config.toml
num_hidden_layers = 8
head_dim = 64
intermediate_size = 1344
hidden_act = "swiglu"
norm_place = "pre"
rope_theta = 10000.0
attn_scale = 0.125
tie_word_embeddings = false
init = "normal"
beta1 = 0.9
max_seq_len = 1024
max_steps = 7973
dataset = "wikipedia_en"
Each number is 200 + 20 x the weight over its row's rms, rounded and kept within 0 to 999. Layers, rows and columns count from 0. The size before them is the row's rms in percent of the matrix's.

# layer 2 MLP gate, 1344x512, rms 0.0418, rows 1183-1201, columns 0-127
122,182,213,195,200,202,224,225,203,205,169,192,199,215,182,211,178,200,181,151,258,193,198,181,181,205,160,203,192,192,266,222,148,200,165,167,183,207,186,222,206,211,215,208,194,192,218,229,179,177,200,207,184,213,164,231,190,230,247,214,184,171,188,215,200,212,222,174,180,219,170,196,241,214,202,185,235,196,217,197,183,202,195,209,198,225,204,206,189,190,173,219,178,178,227,189,156,230,183,211,216,201,202,190,223,181,183,244,231,225,216,230,186,203,206,228,201,197,203,176,226,200,178,206,177,186,221,198,219
122,182,211,209,197,195,202,155,202,212,197,145,223,169,202,180,160,191,216,163,231,191,224,162,165,180,184,187,223,189,207,192,169,187,167,159,176,205,215,212,190,195,206,159,187,219,231,206,212,187,192,211,200,199,195,195,234,193,220,210,211,184,228,185,221,218,200,216,175,184,198,209,185,185,251,193,182,192,187,184,180,192,182,201,213,198,201,227,190,187,206,214,183,175,189,176,196,235,182,213,205,227,169,189,228,179,229,199,229,198,186,137,195,226,195,206,182,196,192,161,213,175,227,191,190,162,237,208,153
108,180,235,189,210,194,184,172,202,202,207,188,214,178,171,188,177,187,172,226,198,207,238,195,165,177,247,167,214,216,221,236,177,197,197,180,190,189,208,174,191,182,260,207,190,148,207,197,173,206,197,194,175,199,193,219,210,221,197,223,222,180,194,179,204,191,218,184,194,178,205,218,182,212,192,228,202,197,197,208,192,204,223,209,229,223,196,204,156,210,182,185,193,206,203,214,181,208,233,213,193,188,205,235,214,189,212,227,230,203,211,180,182,214,204,186,202,237,195,192,190,223,228,159,200,170,187,190,191
101,235,183,189,212,214,225,217,201,181,194,188,212,169,239,180,200,170,195,207,155,203,167,152,213,199,208,214,207,195,192,183,184,176,207,171,204,204,202,198,198,224,175,168,197,214,215,207,239,189,182,194,224,221,205,191,205,232,200,184,194,189,191,199,208,179,224,225,174,239,176,167,176,202,178,181,178,222,169,156,167,229,203,174,170,200,242,212,229,183,236,210,197,217,236,210,185,161,185,175,194,215,184,221,195,185,173,209,217,178,199,172,199,184,211,180,193,206,194,191,239,189,184,209,188,221,186,178,210
092,204,232,191,170,237,223,211,234,182,193,215,223,182,216,216,222,162,189,188,203,179,191,164,212,214,195,214,159,240,151,169,209,178,217,183,237,179,195,203,204,196,177,203,220,240,225,219,210,172,199,220,223,181,223,200,188,217,214,190,188,179,201,234,210,173,221,212,205,236,212,178,177,213,220,185,221,193,164,180,216,200,210,201,179,164,229,209,218,213,225,213,193,203,237,194,210,171,187,194,217,219,210,216,193,188,154,196,179,186,220,168,224,194,186,211,177,152,207,207,217,186,171,219,188,224,198,230,195
099,189,222,198,226,200,208,199,197,212,231,222,180,188,203,172,209,173,193,202,227,224,185,191,209,212,233,204,224,194,220,191,144,183,180,215,176,177,168,214,188,257,205,184,197,218,227,215,195,198,173,200,176,192,207,201,173,193,234,215,212,184,203,178,226,169,210,212,181,180,214,169,212,204,230,178,214,196,207,204,198,191,230,203,193,179,211,209,186,208,182,184,181,200,218,165,191,207,176,187,203,156,192,182,207,195,181,212,195,175,228,191,174,234,189,213,160,185,191,204,219,207,227,212,190,184,192,192,212
085,178,201,205,186,226,202,210,186,227,203,168,199,187,206,161,207,174,194,195,203,213,194,175,169,166,221,151,193,200,196,211,177,175,203,201,159,201,206,186,204,170,181,137,165,201,219,185,191,204,195,165,222,206,177,201,215,234,171,195,193,190,204,189,261,180,202,176,185,190,214,172,229,219,171,208,197,215,225,151,198,187,211,192,219,194,185,207,154,197,210,208,195,186,202,165,175,212,196,214,212,200,179,215,237,205,200,201,196,185,206,196,181,204,167,212,185,189,147,144,214,221,229,191,177,199,195,210,183
084,209,209,208,186,207,190,211,232,199,187,235,203,205,218,203,214,191,157,222,237,191,200,189,177,217,208,209,225,198,218,230,218,232,213,191,227,231,213,188,221,195,213,179,196,231,203,243,180,181,216,208,231,200,194,188,192,204,174,175,196,202,209,192,195,186,193,176,218,187,208,220,183,191,164,215,199,225,208,166,239,169,211,219,152,203,198,181,208,226,175,194,202,210,208,200,188,226,190,209,201,209,226,230,187,172,207,247,208,164,193,200,228,188,196,232,164,174,207,188,234,203,199,202,201,206,197,182,182
086,186,199,206,207,225,194,197,205,203,220,217,226,190,191,190,202,216,193,211,216,208,186,177,236,195,191,218,224,217,218,199,240,196,224,230,193,234,165,223,170,214,192,175,175,176,225,174,189,189,184,222,200,178,180,233,170,184,164,198,206,192,222,209,165,199,195,213,222,193,234,204,199,209,184,217,204,214,211,216,177,181,197,202,183,167,209,205,216,196,219,222,192,192,198,222,161,203,192,191,200,189,213,194,140,202,182,186,199,189,183,210,189,204,172,196,189,173,140,226,213,249,218,167,200,250,165,203,192
110,181,191,181,224,196,211,209,209,238,196,178,185,198,201,170,184,218,226,223,202,200,187,204,202,183,210,159,197,173,195,211,172,184,204,183,216,219,200,185,219,213,173,186,185,154,200,197,197,207,194,238,186,190,209,228,210,208,180,209,200,192,224,191,217,215,198,242,227,219,202,201,179,123,207,183,185,194,200,207,190,200,193,214,200,223,186,191,189,202,206,180,214,195,208,232,231,183,204,220,222,217,217,189,201,215,179,195,236,190,166,201,186,233,209,171,199,187,158,194,184,180,232,172,172,200,200,219,174
102,190,192,225,185,189,169,216,190,227,170,201,184,167,197,182,182,189,199,171,224,239,215,161,195,203,206,177,230,199,245,197,186,200,176,215,172,221,216,184,208,195,231,195,165,203,218,181,170,214,213,209,215,179,202,184,218,208,223,189,198,178,213,194,215,201,182,149,190,222,172,211,194,223,188,193,204,208,209,180,237,214,170,218,206,219,200,229,167,194,167,189,172,214,218,182,142,217,195,212,215,218,229,210,204,192,215,227,209,174,218,156,225,199,164,236,189,193,208,177,221,236,201,217,221,227,204,177,232
088,203,215,199,232,200,209,195,212,225,197,172,210,221,205,213,213,178,176,190,202,225,186,192,176,182,196,155,214,184,181,202,216,200,188,241,192,218,218,198,211,191,199,170,178,188,202,206,214,227,205,165,187,204,195,217,210,225,182,182,243,188,199,186,240,170,181,184,206,228,220,210,193,231,168,190,188,193,190,177,200,243,207,214,211,192,202,204,176,200,211,200,171,194,228,188,181,218,204,170,184,202,159,234,198,187,197,202,200,185,195,223,183,188,186,215,178,192,184,194,205,219,166,185,185,182,214,199,207
097,181,205,199,192,234,196,206,173,195,199,214,219,221,238,197,233,174,201,188,182,186,196,189,197,231,232,200,196,202,162,185,211,211,195,172,231,201,192,206,232,209,182,216,208,235,219,195,216,162,226,198,231,190,180,204,193,219,205,204,203,237,210,216,228,216,215,226,182,197,223,206,210,195,188,200,202,179,206,184,220,210,199,195,166,197,199,153,188,197,223,212,202,181,227,209,191,159,179,244,211,191,212,197,187,196,161,194,198,165,161,193,204,179,197,210,194,215,222,192,184,175,166,255,203,201,234,199,209
093,168,221,229,209,212,185,205,220,145,246,181,220,205,208,182,198,173,196,205,190,200,188,213,196,203,188,210,208,210,205,218,206,200,170,213,197,198,198,170,184,214,174,191,197,157,184,205,205,197,191,211,165,185,181,199,259,223,231,209,172,183,181,214,192,188,221,202,208,199,204,208,219,200,196,187,193,215,217,175,193,214,173,256,205,180,204,199,187,177,203,208,190,211,173,185,214,189,183,170,201,201,202,232,202,208,210,169,231,207,192,181,158,226,189,161,198,168,182,182,227,155,228,235,221,218,206,206,229
113,190,231,197,197,234,213,186,170,238,187,189,233,147,183,199,164,190,238,166,205,220,222,172,202,174,219,199,234,222,215,228,177,195,182,198,208,229,201,184,205,184,225,151,207,204,228,198,189,244,194,188,200,202,220,220,194,233,182,186,206,198,187,187,217,201,198,188,172,206,212,169,173,165,201,216,196,176,225,230,198,161,189,178,207,222,180,193,164,213,205,206,203,217,196,204,180,213,219,206,211,206,225,197,248,206,212,235,216,180,188,172,202,222,209,199,213,209,181,207,234,217,190,202,177,196,162,225,176
105,208,206,221,245,164,188,193,244,181,188,186,207,158,197,208,195,195,184,209,236,203,209,184,200,195,170,224,198,187,201,235,224,179,185,210,220,206,200,193,187,218,209,217,198,218,190,217,173,209,191,215,187,202,232,182,187,202,198,198,208,183,200,198,202,165,211,176,192,218,195,203,191,232,188,197,184,188,203,189,177,185,210,211,205,205,216,214,216,174,218,214,215,186,200,234,198,199,194,212,191,207,169,246,177,170,198,204,170,191,250,182,201,187,195,203,186,174,223,239,185,210,205,231,199,201,169,156,222
113,186,230,210,217,215,154,185,205,210,191,220,195,190,208,191,193,226,211,216,210,209,184,184,197,234,197,185,182,197,212,199,237,168,215,161,222,164,236,207,182,222,159,174,209,192,196,181,189,164,209,186,233,191,209,199,224,194,216,204,210,209,218,175,214,198,184,216,206,202,176,212,200,209,195,206,221,216,214,201,199,222,189,209,199,212,201,243,219,178,210,243,186,211,186,165,209,153,176,192,212,223,207,177,183,191,198,190,161,188,204,182,215,182,190,188,187,198,152,203,223,197,189,200,186,235,212,174,188
088,196,207,170,184,220,194,181,203,211,200,204,230,196,212,196,222,218,201,198,216,237,191,182,200,192,220,197,212,234,202,216,187,177,186,177,222,186,191,213,190,193,229,152,209,228,169,218,198,188,194,164,199,225,220,206,195,230,219,206,214,210,213,212,221,167,215,180,211,198,209,183,177,218,179,187,214,214,205,192,169,182,202,187,209,210,217,180,185,189,199,174,194,167,182,197,223,205,232,174,150,222,206,211,192,195,184,185,211,208,232,215,185,212,223,230,154,201,183,178,178,163,205,206,225,149,191,223,197
081,210,210,194,182,178,215,215,209,177,182,172,184,190,220,199,223,192,180,212,228,209,225,205,194,205,224,212,210,182,174,205,230,179,209,203,208,167,220,186,223,182,199,202,191,225,197,208,206,197,211,200,224,231,220,203,222,204,174,220,215,211,202,192,194,172,231,198,210,215,211,193,197,199,156,186,175,192,202,184,194,191,206,183,205,198,190,193,215,191,207,183,180,199,248,196,211,195,193,169,168,179,224,207,164,173,187,206,209,201,244,208,193,208,196,195,142,191,204,180,200,184,195,225,195,217,190,178,201
# layer 2 MLP up, 1344x512, rms 0.0424, rows 1183-1200, columns 0-127
111,216,227,173,204,246,177,214,229,209,201,216,175,211,193,225,174,203,216,164,209,202,213,179,183,187,179,207,149,209,222,172,212,191,180,177,193,167,179,218,181,198,200,201,209,222,178,227,207,180,193,221,227,231,180,189,206,202,207,218,188,203,198,214,205,219,221,189,188,190,161,199,230,219,201,174,221,226,230,171,176,190,193,188,182,235,258,206,215,174,185,241,177,172,216,187,190,193,215,198,213,194,192,156,205,187,174,227,227,224,213,224,187,219,183,222,203,208,183,191,214,202,196,206,183,199,203,199,235
122,194,204,200,191,141,192,175,216,186,195,200,234,202,212,215,199,179,185,215,214,213,219,220,199,166,236,205,221,236,166,189,198,171,189,197,210,199,224,212,218,203,183,197,225,196,200,225,220,186,219,204,189,193,206,210,199,209,195,179,198,226,184,189,159,200,183,215,211,205,203,202,209,192,208,195,222,205,210,198,201,238,171,227,216,183,190,230,182,238,204,190,205,195,222,205,215,217,180,186,175,183,173,203,242,189,181,179,193,220,205,212,177,203,228,215,194,213,191,230,167,182,193,197,230,174,213,187,219
109,188,226,172,178,231,163,190,202,219,201,179,211,208,230,203,201,201,207,206,214,178,230,210,211,219,204,182,246,193,198,190,146,196,208,168,189,206,204,190,223,221,211,207,166,176,191,203,239,221,223,172,219,204,180,226,171,214,204,209,205,229,208,168,230,197,208,183,191,179,180,217,211,192,182,217,189,203,206,193,214,196,218,193,225,193,206,228,197,212,206,199,189,192,163,183,213,167,195,226,153,197,195,219,191,188,199,195,187,203,198,211,167,183,215,184,207,202,192,182,186,200,183,179,200,188,178,185,186
091,209,208,216,214,209,179,225,185,188,212,227,205,190,211,183,212,178,195,205,216,206,203,186,230,213,207,210,183,214,169,174,200,210,223,170,208,194,191,213,185,206,176,180,226,229,187,206,248,199,238,184,206,202,194,209,196,214,200,169,202,215,180,191,205,179,219,235,191,222,215,169,194,201,203,146,221,243,191,211,220,239,176,174,169,158,223,211,245,172,217,199,232,215,198,213,203,162,189,201,198,206,179,236,211,186,214,215,231,195,181,161,183,170,180,204,219,199,231,199,197,214,166,230,209,217,199,200,222
091,168,223,228,226,213,203,187,184,210,197,196,168,226,206,214,174,183,217,173,200,201,202,219,196,218,217,213,204,200,188,210,208,225,166,211,201,219,216,228,226,206,188,226,212,208,223,195,191,203,189,219,192,195,228,212,201,199,222,223,218,209,214,196,203,226,197,189,197,191,223,204,210,211,209,194,224,187,184,178,218,194,203,262,198,184,214,208,197,156,184,199,191,198,197,227,201,222,203,205,213,179,185,162,206,194,229,191,197,163,163,215,211,170,197,190,196,227,226,196,198,196,226,232,167,178,244,198,196
086,182,214,203,221,186,199,184,208,181,193,195,196,211,178,176,215,194,190,227,194,217,210,215,211,200,186,184,218,186,181,201,201,216,211,222,223,198,193,209,203,216,167,201,193,212,213,215,222,223,222,196,176,183,192,231,155,215,214,171,204,186,186,205,192,190,209,186,207,167,234,187,203,172,195,168,199,155,181,210,190,227,212,192,204,179,187,217,186,216,216,204,227,217,239,232,186,202,173,214,221,176,179,191,217,218,189,222,192,179,205,240,188,203,212,213,184,181,206,217,158,189,176,195,215,179,207,239,204
097,208,199,156,190,203,173,210,222,166,180,180,212,206,223,241,187,223,241,215,203,218,204,179,199,191,214,225,196,199,202,218,235,206,192,204,208,206,181,209,182,190,179,181,183,231,182,199,205,197,215,204,191,216,244,209,195,210,194,223,222,172,244,187,189,152,256,184,215,195,199,214,199,195,195,217,177,219,204,221,204,214,165,194,201,201,194,198,218,183,173,223,202,199,194,212,229,165,195,212,196,218,198,197,206,194,183,187,197,219,154,191,187,192,184,190,195,216,206,238,239,206,220,175,218,186,199,167,218
081,204,211,217,178,194,189,229,202,188,196,212,211,186,210,183,239,179,183,191,230,191,207,191,172,228,233,196,227,204,179,174,186,141,176,198,233,176,193,205,237,184,202,179,205,247,209,211,197,222,220,223,229,208,217,183,230,212,170,235,229,201,187,199,199,170,166,184,203,221,202,232,178,217,201,211,175,219,206,199,228,202,186,222,216,221,193,220,215,181,204,180,216,205,211,180,194,214,219,211,178,227,184,219,203,203,222,201,169,171,199,193,205,214,235,196,206,229,182,176,230,168,157,226,185,181,207,247,225
082,229,214,200,189,211,243,169,192,211,211,199,198,194,194,214,203,193,187,175,200,150,189,173,217,206,189,174,199,267,194,193,192,211,199,191,222,203,206,215,210,193,177,191,202,193,195,190,214,171,184,192,176,185,147,214,196,212,196,205,216,182,200,202,228,186,186,232,213,225,215,195,201,192,224,182,213,218,231,187,187,180,213,205,150,191,211,204,209,195,187,203,179,221,190,170,197,179,190,218,232,252,214,170,208,227,181,184,246,208,195,190,211,168,175,199,199,200,180,213,159,194,208,202,207,206,188,193,178
106,202,205,194,175,202,161,188,192,202,214,214,236,177,205,214,220,185,192,201,204,191,222,180,196,242,213,217,184,216,144,187,197,203,226,199,213,139,219,210,188,200,223,192,197,245,189,186,201,204,177,178,218,201,227,182,189,214,213,198,209,189,197,202,172,192,155,208,207,207,211,180,183,247,173,235,193,192,215,179,205,189,218,211,208,192,205,229,210,196,213,220,206,207,204,183,191,175,232,190,200,227,183,188,191,197,209,169,178,231,218,190,190,174,195,217,174,179,200,212,198,185,191,244,184,175,182,179,199
104,223,187,209,198,213,189,178,196,180,202,175,227,189,192,201,178,224,233,172,189,187,244,211,200,205,155,228,199,210,211,199,192,213,214,196,213,227,238,218,199,199,146,210,199,206,191,174,165,193,209,190,166,220,182,214,192,193,168,160,191,225,211,217,219,191,204,195,220,229,212,197,198,166,185,200,203,217,186,191,164,218,201,215,225,193,189,199,191,189,179,214,228,231,193,216,195,199,213,183,192,197,205,217,231,224,206,210,204,208,166,216,175,192,213,205,186,187,209,185,202,197,178,145,201,207,200,230,207
080,166,215,220,217,214,212,207,196,212,221,200,175,212,188,198,247,196,194,211,199,161,143,196,249,200,168,180,184,212,207,211,234,203,186,197,248,210,190,226,191,191,156,212,230,202,204,194,210,205,222,194,205,173,171,208,204,213,211,168,210,168,185,215,183,194,214,214,196,197,202,181,233,215,176,155,202,216,183,222,257,235,220,191,194,219,210,196,177,243,210,187,200,190,206,217,197,194,197,189,195,191,198,188,164,196,212,204,211,200,250,219,202,166,213,182,189,197,216,198,239,176,148,221,196,226,217,218,224
094,197,219,167,199,237,188,189,192,196,196,212,187,221,215,208,215,177,228,201,165,168,218,199,205,207,226,208,197,215,194,214,205,201,196,166,206,190,210,237,217,195,207,239,198,199,214,206,159,191,181,190,178,217,212,171,216,189,212,217,214,197,205,216,168,167,218,254,218,220,182,173,161,183,235,198,190,175,181,182,212,202,169,207,211,230,194,193,223,176,190,165,218,210,207,204,220,200,206,191,161,173,194,211,224,223,193,224,161,196,216,220,191,179,207,216,198,208,227,190,216,183,185,207,193,198,211,185,187
081,178,203,195,194,219,188,185,155,183,215,211,202,220,210,196,189,192,199,203,211,225,209,219,197,191,233,199,228,198,209,205,203,256,205,211,176,197,197,166,235,208,208,197,182,174,200,191,207,187,231,189,167,184,166,214,206,197,216,188,204,223,185,152,183,184,221,206,222,195,192,163,191,192,203,204,221,201,175,253,233,211,184,185,179,203,178,198,156,216,174,191,214,202,193,223,217,206,206,208,181,210,211,240,207,202,220,188,224,192,139,222,206,202,209,204,209,258,214,210,195,209,211,241,181,188,224,222,191
105,183,214,210,216,200,173,186,164,240,216,196,171,216,209,207,168,196,191,196,212,207,203,193,230,180,179,192,226,183,214,245,198,197,215,201,154,206,241,190,167,221,193,207,196,207,224,201,179,209,168,203,202,195,194,225,207,179,218,194,203,194,202,211,172,196,208,215,239,182,194,167,191,196,223,201,224,187,218,175,181,193,193,195,231,210,195,197,172,190,186,193,194,165,179,209,218,242,214,188,190,193,209,214,215,173,200,178,170,201,217,219,161,229,213,204,195,212,186,240,203,204,182,166,199,161,219,226,189
109,189,180,239,217,200,184,168,203,182,242,181,205,196,214,193,207,149,139,186,211,183,206,193,220,196,186,220,212,193,184,155,226,200,208,211,246,160,170,202,218,213,167,214,194,172,200,192,195,236,222,197,217,193,177,203,200,192,214,193,187,192,222,207,200,205,199,173,160,230,179,191,242,205,187,193,238,210,206,168,161,162,211,148,189,181,174,208,222,182,181,206,204,212,225,184,181,188,199,201,179,238,173,196,184,156,180,173,180,182,201,189,219,197,206,188,217,198,204,179,213,176,174,190,158,196,205,210,215
105,175,193,183,237,220,193,178,153,220,196,200,197,222,216,210,199,203,200,191,229,203,216,197,208,230,207,130,191,203,205,202,205,218,228,187,187,204,200,187,169,217,188,188,190,169,193,180,190,203,200,212,193,202,140,223,178,181,232,236,195,199,207,186,184,172,163,188,198,183,194,218,224,196,195,199,199,211,198,215,185,180,207,202,202,196,187,200,171,178,183,181,189,246,185,185,200,216,162,214,178,187,249,186,209,187,190,188,200,227,153,188,183,209,214,194,188,189,188,207,216,207,218,198,210,168,227,190,167
083,206,221,199,176,199,194,191,151,162,180,186,191,189,182,193,204,201,192,201,219,176,195,210,187,183,198,183,222,216,176,217,215,182,203,196,236,205,202,189,213,218,207,194,232,229,192,182,218,169,230,218,206,202,188,194,217,216,194,161,181,174,177,236,212,171,257,199,243,233,203,189,190,201,184,210,208,177,212,187,182,183,187,217,191,188,179,226,175,223,194,196,200,193,204,220,206,181,213,194,166,220,198,188,213,226,205,181,205,248,206,225,182,177,205,220,192,239,204,203,167,180,173,188,221,169,224,246,201
# layer 2 MLP down (transposed), 1344x512, rms 0.0422, rows 1183-1200, columns 0-127
111,200,193,195,183,190,231,202,205,215,194,196,197,176,190,199,176,188,204,183,227,214,185,159,166,211,182,222,163,160,208,207,159,168,176,197,153,192,192,195,190,201,218,181,222,217,195,191,184,202,175,219,221,195,215,205,230,219,184,229,211,169,202,193,211,191,210,181,202,210,188,198,229,216,212,203,190,200,238,198,190,173,222,206,182,203,182,204,195,193,186,202,168,198,205,223,164,230,208,206,207,207,204,198,213,195,195,209,228,193,191,189,226,199,211,187,277,192,178,179,183,224,225,193,186,201,233,195,215
120,203,223,208,191,167,193,196,184,192,226,205,214,190,206,201,213,204,200,210,182,174,229,220,226,196,204,224,185,223,210,177,196,214,208,192,184,219,224,212,206,219,192,201,203,192,222,199,212,162,224,182,171,223,196,188,200,208,198,195,200,191,179,167,172,205,190,205,212,210,176,212,206,178,216,178,189,211,183,192,185,207,195,182,222,173,209,237,188,226,187,194,192,194,198,189,221,212,166,177,207,202,205,202,195,176,204,200,224,208,195,219,193,235,217,192,142,215,193,180,182,176,190,186,207,192,225,192,227
104,199,197,188,188,208,192,231,213,167,208,212,182,217,181,228,224,200,202,183,201,193,175,194,227,241,171,228,169,186,195,220,231,203,183,183,206,218,218,223,201,202,178,211,222,235,171,180,205,197,202,198,218,169,197,192,197,178,201,193,184,210,215,164,185,216,213,214,222,205,202,238,221,213,228,175,193,218,209,175,226,184,202,189,200,164,214,177,213,217,234,197,224,196,173,194,228,195,184,169,225,198,231,192,180,220,179,161,223,205,192,211,187,211,191,174,142,206,204,183,197,185,223,210,220,201,192,193,181
091,170,207,241,183,196,161,206,205,217,194,217,200,221,189,208,218,213,188,199,237,208,247,220,217,232,198,185,167,212,159,202,226,241,203,184,181,185,204,234,195,207,207,203,234,235,174,180,190,224,251,167,192,200,184,204,189,198,216,189,199,222,189,203,195,194,198,191,203,191,215,204,205,211,190,166,221,199,211,220,248,196,186,195,189,178,199,167,199,175,172,215,202,200,174,192,224,197,200,195,198,213,208,214,197,221,220,191,208,209,204,189,184,222,188,209,225,151,196,207,199,228,192,198,208,185,184,176,194
088,197,216,181,174,203,189,193,210,216,201,188,167,187,259,217,195,153,200,193,184,206,212,242,240,208,215,217,189,192,194,223,204,182,168,249,185,198,183,185,241,195,200,198,201,216,204,222,219,194,202,212,212,187,223,192,218,185,182,202,168,170,204,186,219,204,240,215,197,189,226,231,209,212,244,213,163,176,224,212,170,216,233,202,220,215,197,190,175,210,167,188,211,203,212,184,194,218,187,206,212,204,219,196,195,218,205,207,217,168,170,211,173,198,198,183,184,204,191,200,196,197,187,208,190,237,201,191,208
095,216,198,201,180,206,187,183,198,183,187,133,220,226,195,197,197,209,182,208,191,205,221,211,165,183,173,158,186,192,159,203,242,213,221,183,243,204,206,186,207,151,173,206,202,160,205,183,192,199,231,197,212,195,180,212,226,193,168,164,195,195,209,211,186,235,181,193,181,201,181,198,199,217,193,176,169,204,173,198,188,225,183,189,207,199,197,206,190,194,230,212,220,196,201,238,196,195,218,222,190,236,190,211,192,220,210,178,204,208,181,202,210,177,201,199,253,209,194,199,168,192,169,192,210,198,204,208,174
099,207,186,167,219,200,188,193,194,194,183,171,211,200,197,206,200,188,245,207,235,222,211,187,191,177,211,220,207,186,197,230,224,210,202,211,183,194,185,220,180,208,152,153,158,224,195,198,201,205,220,211,197,209,231,200,193,228,200,221,205,188,216,181,195,193,209,169,203,176,210,199,202,225,179,192,188,200,194,188,184,184,176,202,223,210,195,203,223,173,181,218,183,200,197,202,217,186,211,222,202,208,197,196,195,203,194,188,202,205,152,181,183,192,171,213,191,193,218,225,253,233,234,174,181,188,218,186,198
088,190,216,172,215,175,207,217,206,200,164,254,193,210,184,202,278,191,175,191,218,180,177,221,195,247,204,210,246,206,171,190,178,178,227,196,212,196,208,173,204,184,192,180,212,238,186,226,180,194,217,210,246,178,198,227,209,194,188,208,209,199,229,192,193,196,195,212,234,200,182,245,197,218,205,198,203,192,189,202,236,208,223,231,168,207,203,237,178,188,157,200,225,201,216,200,213,185,206,202,169,223,210,209,193,194,229,187,210,162,190,210,213,196,193,211,208,193,194,163,198,215,183,216,229,214,197,219,173
079,216,182,191,193,183,186,193,187,219,196,176,186,201,191,168,197,207,235,196,199,202,187,201,195,193,197,188,194,173,216,187,170,219,216,191,200,197,180,188,213,174,178,193,222,206,180,183,189,238,202,165,186,205,201,179,211,221,227,172,211,182,180,203,262,219,194,177,206,182,180,195,216,192,203,170,159,175,198,186,200,222,180,210,195,233,172,195,203,163,210,182,201,195,216,208,202,221,235,227,187,262,197,242,200,201,206,204,198,186,223,235,177,196,171,225,221,196,201,244,148,176,202,209,210,156,201,184,181
102,209,200,179,181,215,212,210,223,195,199,173,178,191,185,202,167,210,209,230,200,193,191,210,232,206,202,164,200,183,169,224,192,184,188,190,234,200,192,164,211,206,167,196,197,173,200,188,153,206,201,227,195,210,192,172,197,223,161,201,190,181,215,196,203,214,185,249,218,220,222,179,180,129,209,196,181,185,209,207,194,171,187,220,211,203,180,169,169,237,202,194,225,189,207,194,225,179,218,212,231,203,202,184,187,234,168,171,218,215,161,231,200,228,193,191,173,197,196,221,183,184,230,192,188,195,207,233,164
103,247,186,188,190,207,175,212,165,199,174,181,227,203,200,201,194,212,197,170,207,195,205,207,189,154,210,204,203,219,186,190,222,217,235,173,224,219,213,231,200,248,187,219,182,209,199,230,166,184,190,192,184,222,171,206,176,228,161,144,238,212,191,235,147,174,196,213,237,215,235,182,195,186,186,243,229,209,183,153,193,229,201,192,189,200,188,214,215,169,196,228,216,213,199,215,202,202,190,193,158,216,208,194,180,203,225,209,209,213,223,207,192,204,217,207,231,191,182,198,222,205,208,213,187,186,202,224,209
085,174,171,216,195,214,176,217,185,196,212,222,198,204,191,220,213,222,209,207,192,175,196,220,272,218,193,185,176,202,226,221,216,197,205,169,228,211,196,200,195,197,148,243,247,205,206,183,199,190,212,216,207,170,200,156,198,221,222,166,195,172,197,218,143,195,230,223,197,179,180,197,236,202,204,197,196,205,198,229,240,179,207,207,198,240,212,185,169,228,197,194,222,222,196,199,203,197,193,205,214,190,202,181,167,205,187,181,201,224,237,204,210,192,216,174,205,198,188,204,246,173,163,216,204,232,201,202,199
092,193,209,206,209,193,197,180,186,225,201,175,216,249,220,198,203,172,188,222,180,193,207,194,211,171,203,215,244,196,210,185,241,227,171,205,190,197,201,182,233,167,203,241,209,203,202,220,181,182,188,173,190,199,195,194,199,177,226,191,197,223,235,187,178,210,193,193,188,179,209,219,177,221,220,207,224,225,214,201,181,200,204,191,176,208,186,200,219,250,187,192,212,193,208,176,204,227,203,211,233,217,195,195,174,211,226,211,177,208,200,222,211,229,212,186,167,188,231,251,214,185,215,197,182,204,204,193,202
085,207,190,181,204,231,215,194,177,231,169,228,187,184,191,206,207,216,228,206,208,203,217,210,198,201,212,182,209,209,194,185,196,230,239,203,201,207,206,208,225,192,214,216,197,226,204,197,202,194,219,170,200,209,216,209,147,190,196,181,231,195,223,200,210,209,208,199,216,189,197,205,174,207,230,231,207,197,171,225,201,209,215,174,193,220,225,206,231,221,203,197,216,194,225,210,164,215,204,241,194,186,189,196,227,182,189,231,188,176,170,220,229,174,232,238,219,223,211,206,172,263,195,183,172,173,179,206,148
104,188,207,197,185,221,227,191,172,212,203,203,200,186,194,230,206,171,214,190,173,168,217,202,188,160,201,198,191,233,177,189,166,205,203,203,266,213,191,177,194,169,220,204,234,215,233,215,213,212,213,187,223,215,194,230,165,225,188,184,195,192,208,217,241,193,186,193,201,206,175,200,190,159,197,224,188,195,182,191,206,213,188,203,212,166,208,186,185,214,195,206,197,195,231,207,202,196,219,185,207,189,189,215,196,213,186,206,203,209,181,139,213,219,183,225,234,176,187,193,240,185,152,188,186,219,165,212,202
106,202,213,255,210,188,199,215,202,205,176,184,192,208,199,199,198,171,185,186,204,223,191,232,223,200,197,187,181,168,184,214,230,217,205,184,261,198,200,168,200,235,201,230,198,171,214,178,167,214,209,204,215,205,188,178,202,202,199,199,177,218,215,225,201,177,188,170,211,202,211,197,195,230,220,187,205,217,195,178,196,203,218,218,190,189,199,185,189,180,166,213,216,194,192,195,174,214,173,208,178,213,176,180,186,169,209,194,162,175,233,163,224,183,171,222,242,193,220,220,201,204,195,208,210,204,185,167,225
102,179,185,171,204,218,217,221,186,206,186,187,219,206,200,238,205,180,203,188,205,203,200,196,224,214,203,184,220,221,188,210,180,186,163,242,198,210,199,196,176,191,193,197,211,221,211,183,227,216,214,223,208,214,198,235,192,180,221,174,215,207,193,201,203,192,227,192,166,175,193,198,216,220,209,190,196,198,215,221,232,203,212,228,190,236,195,198,180,152,189,185,188,170,188,195,214,227,192,178,221,203,201,213,192,195,195,219,211,180,177,197,202,214,236,231,228,158,206,179,223,218,242,239,189,182,219,206,211
088,234,230,219,177,196,178,186,131,180,186,181,178,174,183,182,183,181,195,221,221,160,202,199,192,176,175,187,213,192,159,188,218,199,203,193,239,229,211,173,217,217,178,216,217,221,202,164,203,177,206,209,210,184,180,174,209,200,175,163,177,188,214,204,218,205,230,204,234,202,176,179,202,201,208,210,195,184,213,189,210,201,207,232,174,207,171,214,180,199,203,209,179,201,228,199,171,180,209,208,198,220,233,189,203,202,227,195,212,234,200,190,180,210,189,206,220,229,216,196,185,225,196,204,180,219,196,243,186